From a checkpoint of a small transformer trained on Wikipedia.
Training: a variant of SOAP for these matrices, 512M tokens.
Each number is 128 + 32 x the weight over its row's rms, rounded and kept within 0 to 255. Layers, rows and columns count from 0. The size above them is the row's rms in percent of the matrix's.

# layer 2 attention output (transposed), 384x384, rms 0.0635, rows 296-383, columns 192-223
size [114 102  96 110 107 103 107 114 107 103 113 112 108 110 108 117 117 115 109 107 105 107 101 125 100 111 112 111 108 105 110 115 108 101 112 112 116 110 109 108 113 106 102 115 113 104 107 109 110 112  93 112 115 104 110 108 108 111 107 109 112 106 109 114  99 112 109 114 107 112 106 112 115 106 106  99 107 106 108 105 107 110 100 113 106 107 105 113]
[[121 113 136 120  93 131 161 135 121 179  92  97 127  95 215  60  72 163  92  36  92 141 181 176  79 150 105 158  69 150 101 153]
 [ 89  45 125 102  97 125  54 170 146 110 134 149 140 160 108  84 130 125 156 107 160 140 109 115 133  82  73 142  87 149 100 143]
 [130 139 161  77 110 180 154 120 173 105 113  93 184  94 154  83 157 131  88 102 124  89  99 108 147  77 107 113 123  58 143 164]
 [141 124 137 112 139 123  93 115 114 137 127 179 113 160 162  98  55 132 115 135 157 125 158 157 145 149 191 139 105 112  75 160]
 [118 169  98 146 141  92 153 147 171 129 152 143 151  81  97 133 118 141 120 134 111 111 151 181  87 124  58 115 104 123 129 156]
 [141 110 151 121 134 134 100 143  81  73 115  85 214 144 133  57 125 158 159 167 136  34  73 143 132 134  72 141 127 171 162 175]
 [143 135 135  98  62 116 142 165 221 119 157 115 132 116  89 156  76 156 114 116  87 119  97 112 114 138 103 166 134 100 152 126]
 [128 214 145 146 123 124  78 117 201 135 177 183  76 111 144 173  71 172 128 136 165 103 100 155  84 124 112 149 135 109 135 105]
 [136 126 122 145  81 109  93 110 111 147 132 127 183 129 171 175 142 161 111 114 185 121 134 128 103 116 104 137  85 102 127 129]
 [131  82 135  99 153 151 141 142 133 188 118 167  72  89 153 117 101 121 144 152 138 152 171 136 130 145  65 140 162 139 139  98]
 [152 115 154 195  86  93 130 141 141 109 132  82 151 158 114 153 145 124  96 111 108 168 102 102 174 160  73 130  99 140 104 175]
 [101 169 129 151 182 121 170 127 162  70 166  77 156  64 101  55 116 173 155 170 150 127 103 133 174 154 155 115 138 118 145 130]
 [135 134 116 110 121 167  76  57 119 169  84 173 130 125  89 173  63 161 120 189  92 182  69 131 158  97 146 100 171 146 126 159]
 [175 155 116 167 121 134  91 138 127  69 148 122  65 137 119 116 174 113 156 120  98 127 112 110 173  58 160 154  90 126 128  89]
 [107 120 158 134  94  88  92 116 125 115 164 110 162 168 130 140 147 112 112 148  90 145  86 131 178 160 112 144 112 133 141 131]
 [129 171  80 136  72  98 152 169  84 160 118 151 144  68  94  82  96 123 125 146  97 180 169  89  96  86  98  61 130  47 155 170]
 [179 156 137 145 134 112 124 103 137 158 139 100 124 161 183 103 193 137  99 149 118  85  92 117  57 150 144 159  92 135 180 157]
 [104  51 101 144 180  91 148 106  97  52 131 103 150 161 135 147 112 127 132 106 151 125 115 110 126 151 105 112 212 102 107  94]
 [114 140 116 103 125 208 122 140 100 123 138  91 171 116 118 151 148 164 144  56 135 197 152 135 163 209 146 105 150 104 138 177]
 [158 102 170 138 102 149 173 156 184 111 125 149  69 190 145 143 168 175 152  51 145 128 130 135 120 158  52 126 140 151 150  66]
 [ 75 143 153 121 196 131  96 183 124  56  98 114 124 139 128  97 123 159  87 162 131 152 134 132 183  82 148 181 178  84  75 160]
 [ 96 111 121 154 142  91 140 145 139 155 116 123 135 138 169 116 139 157 189 160 240 188 143 116 101 122 139 141 133 139 143  81]
 [129 127 120 120 183 127 116 179 120 149 120 162 151  82 125  42 104 130  92  42 117 136 121 150 110 175 121  82 104  90 102 142]
 [163 174 129 139 167 144 150 113 137 108  93 116 112 121 125 125  79 105 154 168 112 133 156 148 160 142 163  88 195 189  69 154]
 [ 96 177 138 138 162  77 105 100 120 154 116 146 145  97  85 128 185 159 107 142 167 147 124 166  94  93 113 152 123 127  97 166]
 [107 118 138 165  36 172 123 108 141 137 164 100 110 106 144  97 108 218 146 103  98  95 165 115 111 150 213 137 143 128 151 123]
 [107 128 100 115 142 117 160 136  78 185 128 127  49  78 101 141  76 143 198 133 169 108 114 196  86 119  79 143 153 109 156  88]
 [135 161 144  88 138 106  92  42 127 143 153 159  78 148  94 183 176 110  93 105 121 115 156 142 152  92 197 157 218 120 156 118]
 [161  91 142 126 132 141 137 118 132 154 117  60 163 101  83 104 136 118 150 101 139 169  73 157 153 187 128 157 188 196 104 159]
 [165 103 133 107  78 140 107 151 180 182 120 127 117 169 114 108 118 158  78 144 137 130  90 130 152 114 162 106  91 111 157 151]
 [134  82 123  86 203 154 124 137 125 129 192 199  90 160  62 153  61  84 146 161  95 112 124 163 124 134 107 103 103 113 171  86]
 [123 115 124 104 111 164  55  46 123 153 142  88 147 146 137  46  84 157 179 162  92 150  72  84 168 133 111 146 130 158 139 193]
 [123 133 128 149 140 126 140  85 129 120 123 139  62 135 105 119 129 147 135 130 123 100  58 142 148  85 125 178 117  93 140 123]
 [133  92  87 154  92 113 143 131 129 107 144 140  87 195 196 106 140 110  92 130 141 122 144 107  97 146 113 167  64 103 160 156]
 [116 167 149 108 161 123 210 157 111 134 116 114 103 128 110 159 153 150 188 106 166 123 111 103  88 155 158 156 101 159  93 205]
 [132 143  70 146 130 170 108 161  59 189 157 143 142 173 114 111 109  83  84 124 147 137 127 138 127 147 133 137 140 216 104 137]
 [112  58 195 161 148 159 133 156 129 120  99 117  84 160 142 135 162 157 121  89 143 159  72 104 146 108 136 125 102 163 147 150]
 [157 140 106 155 149 121 167 149 154  97 176 110 124 111 165 139  75 157 189 123 120 188 131 115 119 145  87 122 158 144 129 197]
 [ 64 154 161 110 145 171 157 162 172 148 177 150 118 118 140 208  75 158 104 121 189 150  99  97 103  70 152 131 108 131 174 111]
 [101  91 141  87 135 122 112 161 109 135 106 120  94  99 115 124 134 119 140  95  94 150  96 131 123  57 113 170 145 122 170  92]
 [130 129 129 116 147 127 120 131 141 111 172  73 168 154 111 134  67 143 132 131 141 145  98 192 192 173 145 127 114 129  74 129]
 [160  85 144 118 103 147 161  55 123 148  55 115  97 108 122 148 160 114 179  99 139 140 156 130 135 120 155 104 158 113 176 119]
 [122 155 124 169 105 110 103 143 152 114 114 117 153 176  94 111 163 171 119 173 124  84 150  74 125 123 109 100 167 127 105 117]
 [156 157 113 138 158 123  91 125 101 141 153 121 158  89 127 163 143 153 136 124 160 138 106 116  58  60  65 143 105 118 145 150]
 [140 114 120 143 131 142 121 164  93 183 151 113 132 137 121 120 123  84  91 145 173 105 110 117 111 107 183 132  74 119 147 142]
 [136 104 108 129 136 143 107  92 128 117 120  88 123  82 147 169  76  80  82 164  93 140  68 123 128  98  85  68 146 132 115 155]
 [129 155 127 151  90 106 159 140 140  59  98 122 164 118 119  95  83 187 120 148 162 138 206 126 124 124  82 188 137 103  67 164]
 [117 166  98  46 172 153 142 115  96  75 149 182 162 112 144 136 145 125 115 126 185 112 129 121 114  83 165 106 122 107 115 134]
 [113 214 134 149 173  90 108  90 124 154 127 138 124  59 157 137 112 174  79 103 166 132 107 138 120 110 128  99 134 155 101 158]
 [108 168 208 129 129 110  63 120 192 166 171 152 137 143 139 152 126  73 117 130  75 117 151 140 142 143 152 154  97 131 136  66]
 [ 82 125 127 124 179 145 120 116 122  90 155 151 100 152 109 211  84 187 133 106 142  79  75 120 132 189 137 143 165 103 155 155]
 [112 121  50 118 140 162  85 158 110 188 114 119 166  91 132  68  98 172  98 163 178 110 100 167 127 152  95 176 123  87 159 127]
 [150  88  91 142 152 146 149 101 139  97  92 150 133 113 127 135 108  85 182 171 149 115 119 157 112 129  14  47 140 122 161  86]
 [ 60 171  83 163 153 153 104 151 117  86  92 109 153 107  80 163 139 138 151 127 132 107  64 134 149 134 109 154  78 145 140 139]
 [131 109 124  71 123 196 174 133 116 154 115 147 148 150 108 120  83 171 169 122 125  47 128 147 124 141 182 155 118 128 147 149]
 [ 84 109 134 127 180 157 126 129 103 170 128 132  80 177 151 138 137 214 141 154 114 112 159 147  76  99  89 125 112 107  89 145]
 [112 181  70  88 159 114 110 180 123 140 116 107 183  80  81  23 156 101 168 108  83 142  98 184  97 168 118 165 105  69 142 175]
 [139 124 116 117 109 141  67 129 102 161 105 147 107 167 102 114  94 166 157 124 128 164  86 129 154 156 143 126 158 129 118 160]
 [100 120 125 124 152 127 138 142 123  93 160 155 131 126 121 142 154 141 112 123 161 166 105 153 110  81 118 173 173 132 137 152]
 [ 77 153 117  95 127 144 116 103 166 162 171 119 167 107 184 114 159 106 117 118 100 157  64  88 149 110 161 120 209 135 117 128]
 [133 173 154 134 197 114 174 186 129 113 101 128 142 124 104 127 115 107 127  87 102 136 120 117 109  95 129 156  70  88  60 207]
 [125  90 117  98 149 119  76 101 142  90 106 139 158 208  77 108 105 107 143 160 104 140 138 152 132 129 118 143 129 102 113 165]
 [154 110  97 110 170 124  96 106  78 111 137 130  96 161 141 147  76  98 183 145 144  77  97 196 116 120 158  48 162 156 147 116]
 [148 114 132 103 155 159 107  79 127 151 117  72 114 135 209 217 159 173 133 104  77  94 150 131 129 130  58  93 108 148 145 123]
 [124 153 156 140 190  74  88  98 101 141 122 219 120 102  97 142  98 116 174 217 123 107 165 154 108 129  76 139 141 238  73 153]
 [183 172 148  29 157 133  63  93 101  60 141 112 100  98 155 157 133 136 151 114  84 153  99 160 130  97 142 111 162 200 184  95]
 [118 193 147 167 108  79 132 108 106  97 105 156  46 107 144 130 208 133 125 113 127 114 150 118 114 129 130 106 141 139 102 129]
 [126  93 125  90 111 164 120 147 136 118 118 167 130 124 133 133 108 132 118 136  87 161 127 163 150 104 108 125 155 113 103 148]
 [149 151 143 125 101 138 104 133 120 140 154 136  45 103 142 155  53 127 149 162 100 129 166 165 122 141  87 144 153 131 168  74]
 [130 145 131 135 168 129 169 194 180 117 173 112  69 187 120 111  89 152  95 153 125  70 102 111 152 132 123 123 122 141  77 157]
 [178 158 135 121 171 119 126 182 158 159  53  79 124 124 124 125 155 141  94 127 123 151 106 110 172 152 141 140 115 118 171 130]
 [149 117  59 112 139  91 173 177 133  79 116 165 176 171 120 168 127 171 126 124 105 200  93 160 119 135  17 213 131 139  83 153]
 [137 125 140 171 139 120 127  95 156  96 113 141 154 109 124 108 100 122 164 139 125  94  80 134 190 118 203 150 195  94 151  98]
 [ 97 151 158 126 119 159 101 111 173 106 125 128 143 112  92  85  86  86  97 113  83 151 155 104 143 148 154 130 138 107  39 155]
 [161 131 103 104 130 131 128 137 120 111  94 113 156 132 119  87 182 113  85 124 159  87  93 135 138  70 136  81 115 122  90 140]
 [152  97  91 135 148 139 125 146  97 107 140 139  96 154  96 148  94 102 215 154 144 118 106 140  87  94 136 120  99 124 146 114]
 [166 170 151  78 138  97 146  90 110 211 119  98 127 150 135 142 151  90 160 153  64 210  94 128 121 186 141 123 105 138 119 104]
 [168 144 147 133 123  88 192 102 100  70 122  92 102 162 142 191 106 116 110 116 122 133  91 155 145 167 147 116  82 159 122  69]
 [141 136 187 101  96 159  90 144 144 127 156  90 159 111 126 118 180 163 137 141 102 121 157  82 181  88 178 105 154 126 134 117]
 [192 168 159  69 140 175 104 128 203 157 110  94 121 120 103  98 118 149 132 134 114 141 170 115 138 131 102 142 172 186 151 124]
 [167 130  88 132 129 155 121 134  87 158 167 145 140 171  27 167 142 139 111  75 113  75  52 129 126 133 116 115 150 124 124 133]
 [156  82 101 164 141 108 158 122 128 125 150  46 173 145 140 155  80  99 120 111  86 143 124 141 140 126 164  66 169 104 134 132]
 [194 131  98 174 117 150  88 129 123 119 123  62 128 125 123 108 161 175  85 121 167 133  92 130 197 138 135 152 144 150 105 129]
 [131 152 127  92 139 133 176 122 150 105 127 140 120 127 112 131 116 141 110 142  30 139 124  99 113 161 137  82 120 144 112 133]
 [205 118 171 144 147 129 147 133 130 139  91  56 167  97 160 168 177 135 169 142 154 105 127 170  86 105  89  87 109  40 160 160]
 [137  96 129 212 101 115  71 109 164 117  91  77 162 141 124 110 139  84 136 116  90 187 100 124 106 127 130 109  84 146 178 123]
 [144 158 102 145 165 110 172 172 118  96 177 154 143 114 125 123 133 146 154 155 132 104  86 187 106 148 111 175 109 163  61 128]
 [141 140  86 106 150  84  36 108  92  97  83 135  81 128 122 128 124 108 136 112 145 157 159 199 162 106 118 162 144 141 164 127]]
# layer 2 attention value, 384x384, rms 0.0731, rows 297-383, columns 192-223
size [105 103 116 115 112 110 121 119 110 117 109 111 111 113 122 116 119 111 110 106 112 111 130 105 113 118 116 107 111 114 121 115 108 119 114 121 109 108 112 120 117 105 119 114 113 107 108 114 113 104 117 122 108 112 111 112 114 114 110 116 107 115 119 102 118 113 115 108 117 109 120 114 110 111 110 114 109 116 104 109 117 108 120 108 114 110 121]
[[167 107 184  95 122 143 152 114 117 127 167 130 153 123 159 178 136 143  72  83  69 113 136 148  61 129 193 103 173 118 140 136]
 [130 116  77 141 138 118 136 130 165 140 153 125 129 175 111 203  88 172 140 158 161 101 177 170 113 157 169 116  79 207 151 128]
 [ 93 114  94 104 157 128 147 142 145 109 191 142  94 144 135 104 115 134 124 148  93 134 147 126 131  74 143 112 127  94  92 153]
 [116 149 150 168  78 128 146 142  83 101  66 124 146 148 149 138 106 148 181 112 150 115 166  99 129 107 149 184 131  93 117  35]
 [119 134 121 142 136 105 141 164 130 150 184  96 190 112 146 105 128 154 167 130 174 126 130 103 126 113 197 163 114 118  99 118]
 [169  90  97  93  93 164 141 118 103 170 109  97 126 140 124 130 152 107 166 130 114 140 134 132 121 148 134 119 139 193 132 129]
 [ 91 122  65 143 153 105 161 167 109 161  58 109 174 170 129  67 164 137  79 112 132 134 174  66 203 173 101 105 142 115 156  99]
 [149 114 145 128 103 143 171 145 131 100  76 157  74 158 107  91 121 115 164 146 116 153 124 163 130 119 135 138 131 115 107 138]
 [118 148 125 192 156 158 138  73 148  99 168  54 153 154 142 141 143 111  78  90 108 109  93  64 120 110 137 118 100  81 104 145]
 [113 152 103 157 145 117 153 105 186 156  90 102 165  89 107  74 137 113 191 137  99  93 101 175  83 110 165 151 137 163 143 124]
 [131 116 120 114 129 146 133  62 149 141  88 171 125 151 155 176 162  67 133 155 128 128 154  89  70  72 122  99 164 100 154 116]
 [ 97 145 166  93 139 169 140  88 139 121 177 152 113 109 111  80 125 150 109 116 194 132 140 123 118 128 139 147 128 120 164 164]
 [157 107 131 116 138 163 160 101 124 129 159 152 199 137 143 155 137 192 100  93  96  82  67 137 134 171 158  84 122 110 115  97]
 [158 142 144 118 127 142 164  97 113 120  83 139 149 140 111 126 106 173 210 111 158 109 195 147 134 112  94 123 156 135  69 151]
 [110 131 131 220 157 121  90 125 132  91 156  96 151 159 127 180 119 179 140 156 145 132 138  32 155 142 153 143 197 158 125 154]
 [113 126  88 167 111 162 126 183 102 125 147 110  72 119 121 145 141 154 165 141 147  87 140  91 146 127 126 184 187 132 158 123]
 [117 119  99  98  67 129 154  91 157 113 121 165 143 103 106  85 163 156 156 148  84  97 132  95 142  58 157  94  50 180  84 149]
 [131 143  72 121 122  92 147  98 149  99 182 135  89  61 145  98 125  60 117 147 130 108 101 106 103 111 129 153 161  53 142 119]
 [162 102 109 116 121 107  99 135 109 194  99 214 211 132 103 125 148 104  91 163  85 136 107 147 164 164 133  84 129 159  68 170]
 [130 118 102 156 135 127 166 114 158 183  86 137 153 133 179 189 103  52 134 103 133 154 188 137  90 164 126 140 133 146 101  75]
 [147 153 159 142 136 149 134 122 123 111 214 187 131 126 170 129 186 117 133 142  45 144 149 128 146 133 114 135  90 122 132 124]
 [165 165 184 149 125  92  87  96  91 153 106 133 104 177 119 108 116 120 143 138 119 120 154 139 128  93 122  97 105 161 118 181]
 [ 91 111 114 165 163 129 150 108 121  90 155 122 137 143 126  87 163 147 102  74 147 187 101 142 133 127  72 157  75 108 194 126]
 [146 139  84 141 182 120 148 115 155 144 203 107 134 158  78 144  89 135 153 134  63 140 141  46 114 125 115  82  53 160 160 107]
 [ 93 177  93  53 180 102 166 146 123 140 102 160 127 163 168 128 138  56 147 165  77 122 112 125 123 144 112 190 150 113 116 110]
 [125 109 128 130 128 172 120 131 153 101 123  96 153 164 146 152 155 138  92  96  87 193 148  75 131 133 185 156 117 154 139 110]
 [144 121  83 159 205 128 142 178 120 140 112 118 189 111 133 149 100 105  84  68 100 116 155 107 134 151  86 105 114 143 168 146]
 [ 91 106 115 131 112  73 100 101 122 117 127 122 191  74 136 162  54 138  92 150  94  73 186  68 156  92 112 170  66 133  90 125]
 [111 123 104 106 157 161 117 180 151 130 140  88 162 113 110 140  95  67 196 174 119 128 133 124 115 129 126 148 128 127  85 115]
 [ 84 103 142 111 138 114 168 156 126 112  91  89 143  50 152  77 180 130  88  47 180 129 129  75  98  94 147 126 143 150  89 151]
 [180 120 154 181 132 126 169 144 132  86 124 103 143 103 127 153 161 139 171  72 159 140 142 144 110 136 125 131 133 161  71 142]
 [141 151 113 106 116 141 129 123  98 163 139 129 238 108 125 118  89  84 139 108 165 106 154 146 140 195 117 165 126 144 167 147]
 [138 146 121 123 172 158 139  99 146  78 133 158 110 145 112 162 128 138 124 144  97 120 142 148 187 126 155 102 142 165 141 167]
 [146  98 117 136  77 103 105 161 126  71 147 153 124 109  83 123 108  83 109 164 155  72 169 101 151 116  97 115 181 127 206 155]
 [113 116 124 115 131  82 127  93 169  98 114 106 100 125  63 158 154 150 173  99 126 125  80  85 121 109 136  91 135  68 116 147]
 [167 157  85  83  93 141 128  99 152 106 144 109 190 104 138 149 115 177 164 171 121  77 151 199 118 137  96  93 144 110 113 114]
 [120 130 116 179  95  82 117 126 186 163 144 151 170  87  86  88 154  92  99 139 170 115 148  75 114 133 116 108 147 204 105 107]
 [169 102 111  77 133 151  93 138  46 154 186 137  91 120 148 120 144 174 173 117 127 145 161 154 162 134 147 137 172 156  49 153]
 [122 159 124 193 113 154 114 154 123 135 118 129 120 100 141 147  93 188 165 101 160  92 163 151 116 142 142 130 106  88 117  79]
 [135  91 162  91 119  78 173 136  67 131  86 165 109 135  98 153 174 130 112 131 151 124 114  90 116 115 118 120 114 163 156 112]
 [148 135 127 111 108 162  95 105 141 145 125 120 162 189 156  89 123  94 158  94  89 145 123 155 106 139 162 120 101 137 120 134]
 [ 68 128  95  72 137 128 112 170 127 124  85 154 128  98 110 143 148 107  99 106 152 178 118 208  98 110 167 116  78 174 146 117]
 [111 128 174 120 124 137 111 153 128 126 109 145 121 121 118 125 120 117  77 133  99  88 130 142 219 211 116 122 149 128 120 115]
 [166 142  96 126 156 101 184 122 189  70 100 119 103 156 179 156  78 152 198 111  53 172 153 132 150 152 105  92 104 150 101 118]
 [110 231 157 132 113 116 244 131 151  74 145 136 126 207 151 143 121  94 170  91 159  95 119 115 117 143 145 173 122 142  98 139]
 [163 132 143  98 108 143 129 165 105 167 167 110 106 134 104 176 183 118 131 155  68 132 132 168 104 152 131  59 113 122 138 137]
 [102 100 176 151  77 128 131  97 180 143 151 138 111 154 147 110 138 126 129 146 108  86 116 131 122 127  98 125  66 124 166 113]
 [ 99 134  85 124 159  98 222 117 154 100 130 147  94 179 102 131 117  61 158 136 183 121 173  85 170 139  95 175 127 109 165 171]
 [ 97 127  78  82  90 155 163 151  92 149 108 126  73 125 146 141  98 120 172  71 140 182 117 107 108 148 141 117 159 146 135 119]
 [ 94 129 134  92 135  71 105 142  94  92  83  98 137  94 165 117 153  94  65 162 194 122 129 158 226 127 154 128  54 180 146 150]
 [113 121 162 168 150  75 129  58 101 107 165 174  48 108 160 201 146 147 149 109 138 126 143  49 104 114 138 138 128 214 134 183]
 [178 159 156  84 113 134 103  95 125 134 222 150 105 116 165 112 150 159 115 122 130 164 128 113 108 141 195 127  92 135  95 108]
 [174 136 174  87 168 130 209 117 135 166 141  93 165 116 169 131 173 131 126 140  86 132 157 150  85 123 130 148 170 111 159 103]
 [144  98 169 145 140  75 129 177 123 149 126 117  93 102 145 154 194 116  67 193 114 105 142 120  68 140  96 176 139 150 146  77]
 [137 111 113 103  87  91 130  96 158  55 125 159 157 110 102 135 151 102 163  97 127  95  79 135 132 123  96  88 167 126 114 108]
 [101 137 124 131 125  92 104 148 123 115 106  84 128 165 131 144  89  71 129 189 131 105 147  50 142  92 140 150 211 165 156  90]
 [124 150  84 130 123 101 135 173 137  97 131 140 150  87 170 152 148 114 107  92 129 131 130  71  71 154 124 116 112 129 114 138]
 [122 136 110 108 152 149 168  99 173 165 137 148 159 133 110 112 127 137  94 145  65  98 106 130 131 182 130 132 104 186 181 200]
 [140  63 113 135 103 136 114  81  32 105 110 158 150 165 101 144 148 138 119 177  86 127 206 139 109 128 130 154 111 120 156 150]
 [180 106 165 120  73 125  66 107 148 174 133 127 110 170 181 131 110 153 119 161 139 128 131 174 179 113 126 141 150 113 154  62]
 [104 232 150 137 157 166 117  96 162 147 199 143 125 118 173 106 158 129 128 102 125 154 175 159  96  81 112 126  96 122 150 131]
 [115  98 142 119 109 134 145 125  86 129  93 143 120 119 191 133 174 167 110 109 141 174 142 126 132 108 131 157  82 118 174 160]
 [116 129 147 139  97 106  69 194 108 169 129 195 121 103  99  54  65  57 127 118 183 106 114 148 119 153 127  85 146 106 129 133]
 [144  87  99 242 106 115  86 136 177  77 133 124 124 148 121  90 164 153 112 112 159 107 130  84 131 138 102 185 165 113 199 127]
 [ 95  72  99 172  94 133 108 121 155 170 152 154 159 146 124 113 104 188  97 132 151 137 156 125  73 188  94 133  88  82 127  99]
 [ 65 128 111 143  67 152 126 143 119 119 207 114 177 123 102 163 118  86 199 159 156 142  69 137 155 128 136 139 113 132 155 158]
 [129 154 115  91  72 156 189 155 125 171 142 121  49 163 117 114 136 173 146  95 159  63 134 101  99 118 214  87  55 179 139 149]
 [135 135 117 148 134 190 161 103 161 119  90 127 145 170 106 110 123 150 102  63 131 153 110  50 121 103 146  95  83 105 131 227]
 [168  83 119 112  99 131 107  69 150 176  49  94 150  87 116 209 171  85 186 128 132 155 117 162  84 176 101  90 184 157 104  98]
 [122  99 146  84 105 110  67 111 153 141 170 196 159 119 135 138 100  91 175 118 132 134 162 131  69  61 113 114 123 159  82 148]
 [137 132 159 135 104 131 134  44  84 152 150 163 154  94 100 111 164 161 127 156 125  66 131  68 177 156 143  75 122 148 161  74]
 [116  83  77 174 150 165  95 159  96 160 114 118 119 105 141 176 132  72 110 128 106 114 205  45 130 135  99 151 122 182 122 147]
 [147 151 103 164 148  73  92 140  99 103  79 107  37 119 112 123 112 160 155  77 134 131 143 111 174 132  60 168 151  98 160 164]
 [138 151 190 138 152 122 127 160 142 157 104 149  98 118 105 149 106 100 174 126 143 112  93 116 101 162 131 200 108 106 126 104]
 [127 187 213 147 138 128 114  55 133 102 171 116 140 101 103  91 107 118  73 137 129 113 163 128 130 165 113 125 137 129  85  79]
 [114 130 154 133 125 114  99 211 144 130 111 128  96  58 117 109 138 165 118 152 122  70 219 146 165  96 120 159 175 159 116 111]
 [ 70 121 135 145 156  97 105 137 143 172 127 105 207 108  73  44  87 184 122 119 110 136 127 165 142 143  80 125 149 140 116 114]
 [135 154  90 163 156 137 103 103 133  88 124 156 135 165 135 112 105  90 108  78 192 138  82 182 122 149  98 124  90 148 129 100]
 [172  72  94 152 170 149 141 156 152 116 163 143 145  93 150 130  99 166 144 109 121 137 171 163 107  93 134 107 127  74 130 122]
 [137  88 160 106 134 116 145 143 131 201 100 113 128 126 162  76 155  70 160 145 143  54 152  82 114 168 145 142 117 114 138 125]
 [141  97 113  63 153  97  86 148  86  39 126 174  54  94 105 108 108 216 120  69 121 110  89  87 143 103 119 140  99 126  86 115]
 [ 48 152 130 188 130 123 140 169 109 141 106 137 107 123 186 131  91  65 115 112 127 152 151 156 112 138 163 147 125  85 152 115]
 [192 117 122  97  78 144 105  78 113 144 190  95 182 119 113  83 180 141 124 135 230 138 151 158 147 136 145 173  83 140 112 131]
 [139 121 158 130  91 103  84 130 166 153 136 179 152  82  64  74  99 140 100 134  72 145 155 136 122 143 128 230  63 128 124 111]
 [ 90 184 169  64  92 146 132  58 168  92 159 141 141 165 136 179  63 145 121 146  88 110 161 112 142  57 111 140 162  70  93 109]
 [108  65 154 112 104 103 104 162 136 160 144 144  85 161 135  98 113 143 107  57 180 113 134  47 136  64 162 124 162 127 131  94]
 [119 138 150 119 116 154 172 108 129  94 165 125 186 110 171 122 147 135 133 168 116 145 120  66 110 111 128  98  66 117 151 129]]
# layer 2 MLP up, 1536x384, rms 0.0781, rows 0-12, columns 192-223
size [106  88  99 102 100  95 105  96 105  95 106 100  97]
[[130 155 136 101 164 101 166  99  97 207 102 123 182 139 134 163 102  71 127  85 147 122 167 158 113 135  96 151  92 128 105 124]
 [ 87 133  62 117 156 115 106 162 120 143 128 101  94 174  95  51 149  44 172 182  96 151 122 149  61  88  70 144 114 185 139 135]
 [126 158 190 165 150 128 139 109 156 150  74 136 132 162 116 100 135 147 145 165  97 118 102 151 134 149 109 119 106  18 150  90]
 [186 147 105  82  59 182 144 129 116 155 173 135 143 112  99  76 133 153  83 155 127 196 146 195  81 147  89 171  97  95 131  83]
 [ 95 111 120  92 110 101 116 113 140 112  79 125 136 114 136 114 114 112 134  82 118  72  68 168 130 122  73 145  92 136  83 207]
 [176 180 193 165  86 135 101 177 120 106 149 106  77 170 120  88  90 159 143 124 109 119 112 145 131 105 165 170 146  90  72 111]
 [104  98 207 116 155 165 121 126 139 119 130 134 139 148 181 134 203  91 129  96 111 165  95 129 148 101 188 124  62 106 174 143]
 [ 66 115 102 121  74 122  86 101 117 178 145 117  71  91  88 150 136 148  85  94 136  98 134 125  74 143 136 125 121 187 115 158]
 [109 127 128  89  81  94 130 161  91 131 122 149  88 124 168  77 124 139  95 115 103 167 124 155 140 185 139  80 109  81 130 129]
 [162  85 170 162 125 121 152 185  81 147  87 152 145 146 126 138 100 131 106  85 158 119 167 174 199 129 132 123 143 143  78 107]
 [141 152 114  82  90 146 144 130 121 113 109 134 123 181  53 123  98 164 155 178 101 144 159 118 105 118 128 172 118 135 117  89]
 [135 116 122 158 117  75 110  84  99 123 123 126 101 172  93 160 171 175  97 142 169 128  94 111 121 117  72 112 146 145  95 166]
 [176 147 148 203 166 135 137 104 125 107 139  96  90 122 149  70 146  99 110 121 126 162 114 131 121 107 131 160  94 159 217 176]]
# layer 2 MLP down (transposed), 1536x384, rms 0.0744, rows 0-11, columns 192-223
size [ 98 107  98  97 105  97 117  97 105  96 101  96]
[[135  98 144  91 157 152  62 100 156  63 173 126 154  99 109 156 173  67 148  84 105 111 164 121 146  63 154 120 162 137 131 146]
 [137 139 155 102 109  56 218 166 135 185 147 109 122  67 109  95  75 120 101  78 115 112 177  87 125 127 163 147  73 108  89 126]
 [ 99  77  70 165 109 114 112  89 125 180 140 150  91  96  90 141 104 127 149 139 120 100 140 136 128 160 115 132  87  91 177  73]
 [125 166 135 158 166 106 138 112 128  80 123 158 108 101 129 135 117 111 109 123 135 112 153 107 130  71 185 126 131 138  96 139]
 [116 157  92 170 161 139  98 135  77  86 142 127 162 145  95 113 119 140  94 137  92  92 136  88  75  69 132 148 167  85 108 110]
 [130 109  98 140 110 150 146 136 164 158 185 144 143 158 149  63  43  84 109 100 127  75 160 192 152 148  79  95 118 170 138 108]
 [100 116 117 120 127  69 169 172 151  80 100 119 118 104  91  87  92 162  87 166 125 198 114  99 106 152 190 111 152 106 153 129]
 [152 143 132  95 180  93 137 141 155 113 119  45 160 124 141  94 131 117  98 172 122 127 116 133  82 137 148  64 100  88 169 194]
 [146  92 141  83 106 141 118 111 204 128 193  90 182  94  94 122  97  96  71 149 126 105 165 211  73 104 102 120 119 118  91 147]
 [129  72 104 155  80 142 119  80 176 105 145 147 106  93  95 132 149 113 131 108 132 160 138 131 183  66 161 136 138 143 120 166]
 [119 129 117 102 111 145 142 158  81 117 129 132  97 145  79 183 161 148 121 162 150 144  85 104 171  87 113 139  96 130 107 106]
 [126 129 148 161 211 156  79 157 143 152 118 151 143 167 105 126  87 112 132 138 121 166 120 163  87  79 114 130 153  88 158  87]]